config.yaml
d_model: 128
head_dim: 64
d_mlp: 512
vocab_size: 16384
norm: "layernorm"
norm_place: "pre"
norm_eps: 1e-06
attn_scale: 0.125
tie_embeddings: false
parallel_block: false
init: "uniform"
final_lr_fraction: 0.0
steps: 4883
Each number is 128 + 24 x the weight over the matrix's rms, rounded and kept within 0 to 255. Layers, rows and columns count from 0. Numbers have three digits each.

# o: layer 3 attention output (transposed), 128x128, rms 0.254, rows 17-41, columns 0-127
# v: layer 3 attention value, 128x128, rms 0.101, rows 18-41, columns 0-127
o17:128114180074128138141166141164155051136108157160119141178156151102080173095153163077158093127153135171133068155049140123111109088156136147141144147136142146089145101072145155083097118158129144117112143111116078141149130119136161139153057098171178169135110068079090172117078164094093054141151114168155132132148124061164140120089132157083128157078172113116141144165179164082170098114130
v18:088133128163149149134102173099090151073133139153078122093096161154147113173120104152115142085123100080107110133145102109112121170144120141132193171168089127145198109120067133127114103139107126116088182178134168134112114150175130087100112162123106118169179087119179166105158152122161123108110157149134103109142115104168136108165160161121140144108089131075154114141164180116079119081092
o18:136145159104152118105143211116110160119105140119125081161156087139090138119129156112131143130178091138155104139074118124166168114134141097100123090133139147080116106121147129085155113130129121130142175169147158087151174123107120150133149094125168166143105138126124127127090158123165086127131050134112182116081100155085097122125120156086145182108136091154105176125104109080174121112172
v19:126136107104114122126111183132113089141117136068141126087140172153127148076146116123138111079099131194111143076098123102149148117140119122134128121117146089117121131136122103107114140157113083128084136198107140181141149172149177147145116135132164160172113155142108155115103179135135144096122157111113104123118110099117204094105107187190137138152143092107152162116126131188105068122127
o19:148146133142148100138177065048095169128089126152094114115093156100112121119171120150094136143115130151158088159151093165201115135092118153124136152137115170158175150120163106121169103129178111107136091152155125094111114083136101103101130125135120151061130112104107112144115113125146080139090140129133165099135147140138133132114144195093142134086063141136155127138149132150135153118168
v20:139091123132134161139171098094074140142103113119144102113112101136078149140087176138143139107119104077174154111167105108162181150196146108140101122112138116151126157110095101113122138124124141101137151225131152154089117150110122164104131159090113158095165109148133111180139139141144142139127088148150140175099143125144096158141104134105121089097084162110135131149120115122127122096130
o20:128128163115116101141132137126142082119126167127127140098111130202137116089137095132140113136111138126100122109070152145140141140105082106098161158205066122088138107157104146143100120129144154134132165118103136119162129142115152101101153102156138123166122115142121103068144161122155139105070174126126137083113121143115132093115135203129120161129174069148092134125157184144153095148117
v21:137109078122026109122096140125129094146102159090101142092116189094154138157100144140145142129098150159113148119111136071130146081135114115161117122108143118157140102143132151187166192109112135143088104143121146087102104171115128166109152157112101100167135145122111105158155120127111175080156131115135029122183152101104204165154120116178110158154162097108131146111122108175062107098137
o21:124130153118176122124164073133114114130115093132127107169149154130110164044172116085143085096092120171137115139124127160089172114155166157100109145185124149134158175087151105113110089131156125116184132148195139095142123093112175114155112121152104153070100119108137123143065138137095099126108136153131189161099105119140106119115175160083100109120077170154145120124143108079132117126164
v22:116155054097041132101120063155119102122099104139061145162130119118049157155153147146121172116128186109123143143115093107115140111151138141110109133139101203148107124135183135155130178089097089124149146086114088085139130118156101153134092126101128107171127142144153049152132127123075162136124136092164111152181116087051252123171155176129116158093164132153151133145140121178083136116076
o22:060117193127117122144117130138138131128107116112158110150100115156153130063076104098097089102104095128122180118112139163111132122162120150141124151156185125093114176113104134138135101126123158123148097214153143087192074161123142131117165132184076143131176117124138130168042107096115184133144149145149147133048124130142130133055112189102128073125108184126126117122167090062142100181170
v23:156138148085159130125097149063152146132133149067159067107096167095183083095082192218081129099094125132125145122114086123128191116105091170128119104085167131142129152134056172099146092111131160090133140192173108196122165173170148139151099121126148184127132165104128111078148133159193121091120128091077100118154073114201151051095175222117137153123106082130169171166120063128083109146169
o23:121136137156154131142081153059061140124097126197124180165074241179149172181118103094123124151157133098085045173117158140190121126144102133116146123129137073108131122135210142078158150176115087135128168148083131139172136119123123087145120132128080189099061098108104119073108102097151095092069130154125177121098148129150089162127141139071170172070112100143128142127164200138111100034197
v24:087162156090090120094069147174138179145117136184100178150116136119125113070161111124100139054107149162142117128151132139102077128135152110138076133137147124138141094145130147111110161106121085135089147119124141111205136139196099155153095075149157129142154089090086141105135124134095092112142116118092152134139099099124165139160119143172099146133125171134116136171132148185115123120107
o24:120131144162129132113150113094136126105183117084145134121099123141153150177145176137134138169139126130160114125123134144128146181107116166145113137108162137084135105107136112134180104119105120134140099213134161047075106116138102101109091189131077137100124144145100108155123152113161149132095161125136114138100136202100153129112142152104180042097094122122098087109042179082146141123151
v25:133129122120094123108064076114096174091160132115138170088151114193097179167132141125153188191182133065146123115106173157149134140074128122083130123134126164110107166077177135116133159162151048099159143109135094124137160073107089123156043084164113128136087062124086106147047096134122053144096124130155188102139065204058148134155131113147147141064181146166127143102136210159140140123091
o25:139190147152117118154166196105160160115130114135127174130075068117128124149106119148067076098106112127117158106120064150075107130127153143132169133132154129081096108169138113154110125102138125141160134114149105129096077184131041149090160154124085090141162170173164157133159135150136220104137103097098088134146174066144130139163092129120142053147137158118120142132155072098148137139108
v26:121153102116118119155144124161168142129150113122115182101141126125109170108093140100144080157152089107127105109101104124140124155106105121126099053140116150182100153078193067122077125151176122194143132127142067168160149134115140162166079084124205172138147114055122111148151111158100123141120177170166160133116096109085184137074126107175095144102130150130112130098102159128124134182134
o26:103132102186093162151154081140128169147082120142152127118127123127105147161100133137121162086109151165144211111185162132127103093083156079182111135134107102113146091139096136115112111127160156091109127094115122111117097173138102100090209160104111136140127119157102103133100184172139210128144135116093099086128163131144127156114099143100110094141100138170129146130154105206112105058086
v27:087155124151161119131180097099134127113132076156069166146139041167103141112136110101137170149164153108112111144095102142151136184129119122126164136156110134117125156129155118107134123152111117123176130077118061119126129121137109121159107134154138144120103103128128132107124146104107102163070162125151123095120114114142132093131192165090140142108105131129176147124163163089170112173118
o27:120102046144102147120100164123122179124132107129155095123106109113130118158062110125119136122140122104098168117136116129163129115139130101145127103073135147156106104137121121163130134110126135125129133178109164168146128160123109143102160100105153097160184165137137143164140090146175124139169071114088143131093135129143107140135122131170127118151158129110142109155113089147094103156116
v28:142093142127188149120199139117189143144111110128121166140163094044131169104097205145145102142123115120107115141129117092092182132134088117097102126085145098133095144071152102141099121161093160163166134097136103158083148115131141129157160111115175171090106222120159076109148172131101133106103101128170094145181117078114165113097177135159162131131085090135123112167103116062128154184150
o28:119090046154078142151099122145104122158110141170124135140132203136127131155113105114133143154104140127114130146115172094147142081110073120187089123139081146143188136143123131128169138116139128118111104060096159164150151138162139099106164153121129109150141083103103102167093069116112151140169137129147174100132139153165126178110085096075059163123146161133096139115175120156104101138138
v29:122148120126125167139127105090163118136127152157102095105106164172130102169175097074126135120135136129155123148104152117097070103128124118136125125162109149149187133158121135159167154085118179117133138086131137099136124133085099099134148156126080125145178114157147128131102120098159173140101139138129140129109155069143096158147138093086106096140087137136120087128124091109136185094146
o29:151122166113135105136105124174140084114111112079166136171161077081153119106117144142144102115137121113134175117139143135101126114147157117096136156111169122112092148120105171125104098144115153132129117109119125144162154112157159133135091115116151125117105137109097154099138147114103117147150101159110115157149113162136128090125127102169167173113148115126131142139109135117156066144091
v30:143125189125107129126080109084102153136144080083120127087133152144135135181113084153136180141121123094111162106119140125095177144109135128089104147133089133108113191108100140136120095135152117111127131126141141144125143120097097084127155111130130155115098174124132130130094124167158142127067098110158136152121127153133110131158140077168157146125138145164118146095128152130142153127108
o30:156120147097135150146163167144131126110123141156129163156121107126103154164160148105097078130123138133126107149106104106101086121131131140123187146125122115090179078134144143128126124136136161138144107045093089117122112175133098132131114122130147105146143116103145130153125145137126126108147119125103146125154167071142139121102115117110109118151140110123127113182192137091127133103115
v31:119106134124063112094098109158131105154070141153096134096149143148109142152148128108155158111088169111101164142123199096075124085115132130137138151139147140129147122134157148153125193089059097104105130110131146086130128111114104139175173130161102103115078145145118081137103137145084179117105096113143062141143126146080187197184156110144141104129148113128123134126115105137115126169094
o31:115111130112106112140126082122140134110200118122140147181135099108147125085142113103138062163087142148146129118093121140104133137176157164131151147149142156130135155119138132154149099130117149156196089134135152092153113122122149139118094135120118102090141141098122141167093102096089146128169158103143150176108125110100162110094118136120103131113115164132095086125130117074158141124133
v32:171126155120209156140185157099115138095123132111109130162073173052166067109143097160120124103090096129152117132171075139138143137145138116136179137178142126122119047101086146123109104130180182119165113154171116203143143144137145092111111113095175135091151110121152150107144115082173114145141150157121185128116138110167057085122112126085123131145053140129104110191155119102134127103117
o32:091085133135165149118061184147116103146130183145144153106150145153071136179136173140134181125173097145130094172099166090131133122102112110159089148088125117128130156146100153095137144145080056117061171123071135173113164114147115148106102111100130174191068101149112111120120167137107100122140090131145100138154101134114097159120130153135179156093172094100142126115127137154126137131095
v33:122152138098160106146175102125096087085077155109141131099104152193127184059138138085190102166118096152158134110095132165162102138086131096117156055202143139107083085146156070092131150175192109124097111172144119211189132094104161157171103067123139130113102093098099181134109113075122101172125176166150131077059162152048182146088080155145145147108111107126149156090088202133135104153105
o33:121149076174128136145125082061155193160150127119145104112112074105088073144176159164077166096108118147150161130114112126151119087054138134202132155097105152139147194174081125120119120105140123102119116170152096170088095130143080155099110135090119142083118116146091134097112172153107178148172136071083088138245124107145125103199132204133159141115105098150173151139113052195142148100050
v34:150132147132150114114144139128101136086110136135131147141109119177121143152152121152112138100132119077117123117154131137101151130133128117106143165168117131080135095139122152117104117123118136104149163153136147163133138111151110095133113130127095103128100109151140126118113140100149147167094101147125174107129135149131125111158145137089160122108120113126139129133144169096134094114115
o34:120126151117103122145104163106160137117165172139137141106118101116145099133119151132099132133164097125122108126073130124116124130114130123139148121102133161113118124139123153131161116125112128144123147136121142138112121131121105171125110111147124118152162133136124157118104140121129118125168091115129119105125115109139111136112113144110139159112147125111121141132130097112144154157124
v35:134151196126078127066097185182154167132122096205126201143160092148148128123136078063124129076121156102065114136125171143041087112099111140111132131108161118058142068148187182137104174101058102153150126053138140064157147109143072168204126094183119079131097137104094103108129123147086163126138062102112137125156129160125128139156164090142082111140166119104127155151129097113160105226152
o35:113095094126102151133090076117158166108255126114131146132135112109201102183131152135120108189120122138139130109146138134085117169137152157141130140071140153171131142119157132157194124143101146160165094105134167069076105116116103133118097163117095096103160158112125126169128096115114162117153127116100133153086136155099154135093150050132138082139092163113120035117068113094120220126158
v36:117126103115143152123093130091169122160171143061137122123122166138157120135097107128146150148136123166167089128116109122147091102130100109157075141106145071171175153125099131131149136139195142150112102183098173097125114192052160141075165176132100145122169100140090179139120101128176090142141156114120151132108147130150035150094085063134058137134143144147093082129152110178119148063147
o36:177154153107169100145178115167122050128073081131098151075139110117113167136172153147149117088151134153122150125179120138121137152144143136090145126190115112117126087069129139153082103144123100119124167049145071147086145102123125087141113113129169133107076116128143108147159162165143092105084127165115102141112130156146156096167167152133169126142121093122153157127085171140131075108132
v37:117110094143133133160112132094140138141138135095106107072121144138121135119119172119132101126140078133154145143098124128189169165098161131157147098121089113175129188105114107120141090125153104108134114149123106169137103163143155099106105153125145165150091097137156155136144131136157111103083171130125095106146069174132153108124147165142181094137102125136097153129128113132100123129093
o37:127136111169181115111162154113094167118039119140138132146125137136072143122126066110127130115120154114144110126149135142170120117134132086131144119145139116117153065131104115087080150123168103129152147133107133149134143140116093125158177100089106119131102126117146102120134139152139108146140109118131134152128133110142108117153093159149121153105166149154130147106189136154146086091112
v38:150165181126100119091074178140129148105115121164134167134108104196093109156145094091135186119177102099150088122078133132098125128132095111097146159143117072065119121168169180120128148104069088126137144151135156098140124150141099134109128132169090122156076119181107130095115118113165134148131082103134170144138130155125066114163104149108086122127178117102094151130197123190146109129116
o38:129104166102154098139108131085156167115189134132094139079106079108196110154127128170130091126163102127119135099150130174109125176091138155071117147120129174136125119093116162148151109128098123184121133089149114136097142111121062106160099109139113102135173128135184170140127122135180108098134126118121139116070139135119174105109156137106174095150136116097151063131097143068139191145165
v39:166146082122134145147160154115117125096122128147125112119130170123111161165115155120135110178155092080129108110096127109121126144128130127115156087124099165085095107110153103124134133153113114150159152083128103158139175104118131154145084100091130098173119120129147109164148154086142126130148117114145198129103135094110125109103116131122163149145133105139144143107131134102112138143122
o39:080119162154109134108114152129159187162085160166126083138111145123123110104111118146101144096134113110130138117139143126098097085118125121142097145116123153146140165150121135118097150134122158098079139109153116157156128111156095140114169116186126163115149139146114140088116107106112155134146090119115094096199122086147101137119119081137106144132138162126146144128153100121157145165109
v40:152117135103134094110081161197106130093139136118140163187156108044131136148135126165103109116092169137105116130226114142126142128134128182149160155128162130147138054125125134103082105101107120147147109125129112127132147094145115158140103111113187103100126103109124117132170103139074107145176160135122160099132148133108137111127075104134157150125130142123138124122160134124150140128118
o40:087112145145106160102151139139143135145169162142120141098139167121118143124125141115147158166126127142124138131100117101106136136145156129193081118113144098123080120117159125135144135124125096139083151148112113100130120116094136168092113130133143153157133155168153111153140124128106138111105130129194079135113113081106110175092142129155101071104123161125100097129087128130110170115157
v41:174121137115107183118128164104115154100157122106183137115120213132151191106115129110156099130104079121151139088166144123129135131116163084122119106117155126098119129097107119133103109168170163149166158119132183130125186110101144115122097131090096102120145115106119165143113109102132114118150110113152199127146124158115086122084082034136101107106142151133114124111128154100124134109123
o41:135176154121153119153155110183156061151088177149117113098145111119083087149151141160069126125135127170127121139132120108051079110115136113145142181147089178115144142177144133103122165125152105093090132037132096100076090136134093152137172113159138148127109146142093121110144165126110158135119095144099087120187136099146110128183134099123142151129147120114169141120110099141167148158098